{
  "n_layer": 10,
  "d_model": 160,
  "n_head": 2,
  "n_kv_head": 2,
  "head_dim": 64,
  "d_mlp": 320,
  "vocab_size": 8192,
  "activation": "swiglu",
  "norm": "rmsnorm",
  "norm_place": "pre",
  "norm_eps": 1e-06,
  "positions": "rope",
  "rope_base": 5150.0,
  "rope_fraction": 0.5,
  "qk_norm": false,
  "attn_scale": 0.125,
  "bias": "none",
  "tie_embeddings": false,
  "parallel_block": false,
  "init": "normal",
  "init_std_qkv": 0.0267,
  "init_std_o": 0.0,
  "init_std_up": 0.0267,
  "init_std_down": 0.0,
  "optimizer": "adamw",
  "lr": 0.00191,
  "lr_mult_up": 0.742,
  "beta1": 0.9,
  "beta2": 0.99,
  "lr_head": 0.0135,
  "grad_clip": 0.5,
  "warmup_steps": 544,
  "schedule": "wsd",
  "decay_fraction": 1.0,
  "decay_shape": "cos",
  "final_lr_fraction": 0.0,
  "batch_tokens": 32768,
  "seq_len": 768,
  "doc_mask": true,
  "train_tokens": 252300000,
  "steps": 7700,
  "dataset": "wikipedia_en"
}
Each number is 500 + 25 x the weight over its row's rms, rounded and kept within 0 to 999. Layers, rows and columns count from 0. Numbers have three digits each. The size before them is the row's rms in percent of the matrix's.

# up: layer 7 MLP up, 320x160, rms 0.0683, rows 87-100, columns 0-159
# down: layer 7 MLP down (transposed), 320x160, rms 0.0863, rows 87-99, columns 0-159
# gate: layer 7 MLP gate, 320x160, rms 0.0746, rows 88-100, columns 0-159
up87 092:517480489509472526497474488478517451504501504524474495507492516501526491543491523504540523477505504501488488459552485498533574525519474524520537542514463495433451474524500507512563486485457475500516487527493534497466499498541457478491516469531457524464503550484490516487504482472505534519501475497489530500481497496527484521483499470459453517495480514506510490478493515491487486540462484523523498564480520494520514503489470528474506488461491495463472497514481476484536529468523515
down87 093:525505485474495528495498500516512499496535499493539494490481497503536563437486481523513507487490505559543498524465501458497491479532540491463488530518502509514485529525516483485467517534471515511509494539519503498509532522507538517518493510497540528475519479487515478495521519508488518484512576480488508493536498530518499524442518525470478488480475517522482517509498473506519552526485536463523510502506531509518496475525554490509496454482547510559545554486477484506518492449493481
gate88 098:509491474510494493471501482532530523519526495452501474495533500504511495522479459502503503480468531458490496457483519492513495489488538497533506484493508520500530549488516472445494490535515511527521456500533461483491521522496508528527519511481496497501508495509473453514552493474552486485531452516549519500466522527499472519503548483510486485463497492468530496538517491520553524512496457523500462515518498534441488557470498466498514485468520496495503516505557539476474544497475476
up88 100:499487540506523468548505518492564497492486540556564460493481503518521459535524519531466499512475551507478535495497493469481535506502469481531501532523516485522511479500507512506490513489485485536483503494497456472522524511477515490489480515497511517484484526488487484491545453499498511519525493487488534511495480490489488519498573492429476544507472490523468518499529507482519530503488497524516485480532541494433498486508519468517489470499507546484471497507461531488460540527478492
down88 097:490466509487523491499583528458485547519457549452475511483486507489516543515492546498472516535491507460511518514461514505486508498489493525499504530487487518489480485469543498506508441492477468456496494481471557482527510502481503516482570493503496511471469512521477499468437486488486518515472511507474511493528521505473518501491474525502506517492498495473495490538550511523488502490448484459532530481514497524512542484521489479500495513522483497514492467470511496481441459505536508
gate89 099:464491475478513484527485488488502500510500490514542504538539503523478492507522478530511527468504457495496517544491527527459453482491519456527465497455505502493498509532500482486494480483552499512532511491540505470509499497491480476526501527455505534480485467473545534486522514533455482521483509492469524458502551519496535509510517477505473496492489441501455491542529508540512490467490535494485494497510508473524453506503481506482492562498454508477521493492525535561480463453494485
up89 098:510471495463520499504534530540527480481509496513515538484490482495494444499451490511554530483468475442471500484509510447520479517500506527507473490511500515501498457534453465486551475503488529479526447515507517503521471543514469509445502547525506520505532523487473514471514493497519470496516525525505523508497516473484509525453485466438517516496475462503495459521518483491478521496515475511490485483521486517518502496471458502477505518475460532518492505521506482507515492484435551
down89 101:505503494495504476464527520506490524477476479541481499497527479490542499498444484493490493484484525510491510522437487502503527511490485543504533513541485537483511451505468491469519523514458538510526457461501497513453490494515479511498496460495511503505558499506511496486483511484523556519532520505502494547485487507493471540505497533475485491507515462514528475499524520526506457518517485463512533494475484467530565540489468536542487499454508488460484493471517497462484493463531562
gate90 095:482483517506437535545539508472484506524531513560469504513534514527508496554488487505540494518512508494496488534548453498480507495488502517493496504527546506484498495498493536513522523493484454499496514536511518474496494496475464477521521482508498501539479503529521499489461483466523494452507484463546525485543498497481506463488509492506487491463545537502555447507482488499520511515525527484524511502538554518471493477494517465486513497531446484496543515495502466491519444538501531
up90 106:489459506471509529505485516453510494533473475510531468511481486469491488469514531490491567549480484536509490517510495504548531526491486546492508506526499460531464477457450482526516496424550497496527514456486521491524501483462489436463488562478499504498516496523472537471499491472509521508478496530530508464545514448533517509528516530471512508511507488488487494507486488518498490483525526519523529545486504512472518516477490491513492512467502507499460513493501492462526491509509532
down90 103:489466501486525468509488460466469506476487515494478498481495513417499529476498466471443516489498550475484494489489525544459494511497534468507500504471496494461472531499504503493486468492542549509510512500511500503490433490500494479499502522484506476468507474496509530497538460497531516540445490521475511531498500475500536492497471505520479513493489457510499492460466524487473509463499564493504500519485537486505450498555518466516512502527529494452476500517521502548481502477453504
gate91 093:500458477468537504493510466484460492512515520487516493486490504509437493497516461530473482493453520463483492510503515459501526503532503530503516509470500506471488482491494463530471499492519526492516468474489492505512500527499490499566463516437483488485498470509551507526490496495480515519485522523519452548485483426437525496472525476523490508508476508491513480543523498491483522470462465510505491504484479466466505492492509459440484503528514465456484466536481466508539504510504468
up91 100:511539482514484526537434509486490543485512505548534482509516479501493480529462524450538492522520436502506487519492484476467467468537491489534509497511507478497502439549464527518483505447486510527480489479537470448508495475510506512486489514515464525487531474496480481455473475499474477519493524513518465423488510512503514475498453471457497549509512529516489511470512535537488506506465482499490495484534513532496498506498524498492474503544527494505486515511485466481521499505510481
down91 101:476482505481499499499498475473472507517525510469480487490471474518485494522468481490467507512496505503502502484508521519497519521488541482458541482541495510513475513533534497494480460518505523481544486496507499490492474496520453501532492548447499529490499536503501532467513532471512500486541510478504533556510518552490526517514512531526482461492490508541536465471548525533494527493482561539553526536522527509495467497497515575497466526495523456524487507490536509539461520501484491
gate92 101:508499474499508554491510426501517484485463477464508502442520506470452504468528484497470505480450495473519465554502483532503551500473447506526509500543529502480516539515466483498488509483495530493515507468479488499470491454517493491509539497506522502489490521532522546423488466465480467452482490466540517494520502467486528494485510501496520502520502508479489545501491519542526511474515504488483487515527492495481517478529533496489469536491504490501529542522534519484475477508470520
up92 098:523502544567481506443472486490483513534504485490481515515487491470508513540534491503523493504484492458524495453493449490496522475483532505482521498503448465490532457495459533486479516531478513523502508496485529469488484496487492522463507479511500494530524488501439535449464510485509491476486459506497513517505465427524521499539441519537519531485501488530461505502489477481491484500501522499534482525534497514450531520523513498475473506546510481464494489484485487457487475516478488
down92 098:486539448514470472502478504500532474506493476467520489492495480504521497494478491512468485454502547510555531518494476475524502517527523537471511538490502569486490525526505493503516507535522505461469466481496537507508510480527479467504462506521475489458447479498507522493514495531464495506500491452525488474510502543510484518522474489498458497517514539501502537479441520493535497502507443485459470497555552511504485456445512483531471508482482463477532488481501496493488495507514477
gate93 106:505507472497501509504496502462512527491497553501519500463512550523514537487481515486506531514504484509527481530492521518498501504501519503500506509492485492494508441467492420556496493506492495523515519507496519485513478483445504497483532477530519510471486481500540491488478508516498503496538486461522502490476460487516530529465565508484469510487524543519479540486477487509498457503496531516495417505465467465493514571512546527455512554500503474497513496513519461504490476473495463
up93 104:497487500486524535524488529441470568518484483486500507459494512495510510541494528474445519560506459490520487487481512503550512495500519480539441498468475520522521490522527472490495501529552505515479505491515501513510540451491518560467473490488481523471547457500512474520487510543497479535502486452509506485486506499515528483480492458506542489483507539506514526484523501534483477483500505503505474478509487488496461476454516514486519462547557473491506505507504498525527482525489513
down93 101:419519470483481471530531522494493535527523514491482512515516504495487508564515518512466480487490518505497475495480481470513490495519519486532577493495483565453453508508459500500509527452488495482500527477507477435495508506491466524519460463514494502519496524488497488475452492496497514477464517489501520517495484513481443458531529536501495499507489527483499468529492505495487511477510498524553519522511554505490506495434518506477515489537483502483490512503480488515480463499549486
gate94 105:489440550505464525515505480524512494452516520514487506457508524544502487510514515507526470522458506489505537474501503472498531482456496488516484523453524527473535517506468493515484479519504491469513492526515462488475422523485454490539497506500492476502491456462487540500521501507500473508514475506508513487540510518504499457494509510514477473449489497535512512518494480522518494497491530532480516475489527499529468435457461479489507516455449510489483546503477490528473472485552507
up94 104:487506545464502507468502508480460498540505514466519458508492463503527559476483483481465520478443502500457509494548496503509526509525500520506453534524532547557469484537510518530527514481499499535507520479503507528521487495491449474540487500503536501488530562491507498498461491493501498520498472523458511441536500502493486467504475476487533489485523518488471455496475506508536510521473533474489498529504502506533551500493492479507514492495465525515488530507500507503574476498479512
down94 106:518543457521492503485528518537499499493484472512502493481541471477502511496470499524429495463499505507532468532465500544505511481495487511505498486515489460501530517518485473477491509516466577501504514468476481516523521484501525523543471514485515589496487480526547513517513480483537529495529520476518482511495487498559481530486478491487485484495536505506510520517515510519453505574501522540526546499510487487514509492474480565527473483524496477519474507477486519517466516494518491
gate95 098:515514494472518455537495495519460490470511476486508485475507502417510475489513467527499498527474556473517536467525485583509448526497532488538515507531499495501479488521477494539494504522502491502509531470508467511463502524540499500504535494508510478505469535487533483505546530501484498439498500458520522544520502543486468532507517505520527485484519556519496492511518513520524496508515543515487511558508495522499482487472489461493513511506475516504561539480496492499476505505506525
up95 099:486548484477548526487512497529473566482448479511534488510503469488505526459482500467504477497446471498490496490491471472514524487512492501516461527522493507467514497513459494490544521486518488467524449492503521507465486538457529534498506496527542506517539536444466517488518523495513456528470487475492495440542518480465517517491477526528514478522483504511505493500546530501501481475465521482481500515520478486502459471518512507501503501474458492490533536487532517487541488474506540
down95 100:462481505472549485471494475510497538525476478513540511519447499513489521514518489488513507499498513575512514487500501472511506502499496436506486499530472493482494491526508498487519501501487497503500531516475520500494475483541482474493522516535521493545493525487473545532497523482501388488495515476521518487524516498472493494460498505474474512530456410458490490474487457470486496477490514493457490481483546455508478463507533480495509496519524530478481530501495486490512473517501499
gate96 097:526477521441483459522480502521519478523571498512552510518491504498530465551499478557534511483524520513464488507499480521533498505464506515502495496528494505501497519490516493523500487466468443477502495553489443504514463522495491525511522522536497479511516532475535513559509475496488512479469496487470506486500545471508509474540483535520487496484445510504526510505497530527499537508456537491495516442503513530516482488497492463532543510482497560493505476508509483518511478504517518
up96 097:524522543513509482523512489563464493525496449495492479497504527518449512534493486518486474534504496499538502461506500480542533508518463476506506480481519452494457501523512477481491489545492497538485510489498487547570477525520443484523498554467464492517532464492467519513513521500516500477523514521506497531509507460497527539477501514542514483488485523508454518478494509497490477490549482503510506501465514495534496488521494496503501524451545474489533498486479496523483470478564536
down96 098:497476483475471503484499452481513497537484445500476516469524496519510476501477510470550523480485536521514492523476496525504460471517476491535509524500485556494485522486524523530459565462526534484495516538517482475478537509491527477457488455505479474483499472512532481502501490471515552519470553474505477509462513500495496461530491489523499467468497544499535534513514511552494515490454505443501488468519506482505495509491488467491514500535521523473555518509496509530519538504480503
gate97 097:472509506498531479440493463518496516527520528485511506499483506513468551525523469455496516499499501466522524512554517524508457498510507503517497499509487459477466502480507479509485560474495505530477501495467510555447505472489494526500519479517499544509533520491480484507471512500495480503515466486497528521494468490557501505536512520486477454508511467498561563507492516520530530506508514523489439507465457546521483460525480493444488499509502511536508487457517473492461502504505518
up97 101:476474499465459489488498500514517480516513510528474523488499510491486461470489464470506536487480464490489508519484510471504488509517502519486534553529513564507518507511506506520540550513477471506500480522512514479500483477521522481478481522520499480512490452503514458475477438488455507545509504447554490523484522512476517513552489506479434482438510462501490517508506522487452468485495483473505481514514470497551519490493503534478492497506544515511466517526482446512497509462460477
down97 101:469482533503492525536466463467505535503484467467488495505542473480505506502488516501484496490530508475516531499480500501474464496509511427516516516533524556478551496525539477466479483479555493479555487516479462468515486492529485479472471486482473492498517533491462518453509551515519502509503494502509467523453525483530495530484533506511497462499490508474479518483484477471511489437529532502478504511515480520491507502474517464499553488495502511435482505502499505488457551503515472
gate98 106:513503464511534513512510516469441501471431538525471515462510469495486499513512487516486498558526498504530507512473502512510512571491541493514485533539520484521526516465497503537501474472510531466487508520508485446542472499464494480497500515516500530488487520495487483489480492512491471468494475489511505492509537525463492534505529495473538506517524534498489485508524463546515493464451474534520533493465508493497475483480432444516467492528512447466484498517527512509535495505503493
up98 099:533477469480464526514511519507459541487432499494499486514510534467506480481576511552518513517525523546552502520531471472531494513535468496509484521496497481490512540488507564552497513503455495483505538466478511512478516508525520485491514544544560484492488514543502502496473547508520525467510544456481499476511477516510473483550521470496510493479500499496515493498527499485497534533477507514499507520536466492522516465484495504488516473500512490480503480478472516512502511551492486
down98 100:484470491523470491480496521555517447474508503466498496489521481487463483481481484529465483537521509499530531504539474511518477498538482510524490535525465486561500537516483499463488480488499508509523496523496523459525479494478490465512551509513507454464523549489498549505499502486505486509496494499491508514477538489507511534488489492491479494526483508479535511534487467475497490559484500481610507550487504449513509507517480475487480478476507522501506498460541450496532517506492495
gate99 088:468457490509508457465507491506539499503491521527526521470501499494479496533458483505445480460478476524497504496474502507486480504457568539519488510542470480500493473439487461511543468493497488509497459511439481494485466527515477490473529499484494474478510464452468484536534477514538474494492514521486455530472505522520515474543495519480500524459511444465475515494519472515481516489534510472481483480469487463517523499550516508519499501469494482494491521503534506493519472497497471
up99 094:508527481476530434454513488533512500501566495502507508477509539494476483530488462522530498486497498476493523500495479514505516504497475489502523486514506507481505492511521513499482469510483491511485505508544454505500461480501515503554462505504492479488487526472575477470471535477530505535508495554507526532489469466487477500447526505523491499511500503481493467497474515520526503514453467540499541466525416481486501500460513507463493544534522471505506455517496470494489525480532535
down99 097:483482500510511520552519512478505519511452479504516558517508499502479460514500530487460479434506437507485505481499479517519536549528495461486512515469493516465494490536496502517495538489495508530517490473456484534507498529461512474482520511490493481488505461538461513528533495509523482512514482500511501491517490485488514468475488464511524500478505501489503483489437468488472525488519530504550465484522512471493507485546510440501509491421481490528515494560476484525506452513494516
gate100 117:466515498469529482483547545501491498495522506482505486485466515478486524521486483460510497539546515521481557498435511475526530488491483455510497487483542462498503449504537477556486473512503524545467523509500473548482505483489470474569533476533502518502527482487501554484495498503494452442502514515465492534497474505490499514534504473498532501517529476512499481462518492477457509494504527517497467528515471506528480490507490503494525508523518455482499520536468524508492495537512485
up100 097:458486551486481432477518535523520463507538566485511488475479516538512503488443519496562489486510474483513518521527487529497467519509442469494504441490525504502444499474519494486514505509499512485452511501509492494517522518465450501555523485517484504536540516507491532500515453495490512522518526486478510463515490495510521518501499466472469486513503499483511492505509532510495498493504508482529495510497499498530501530534529507485489454511506487563485527518529466515512560513460487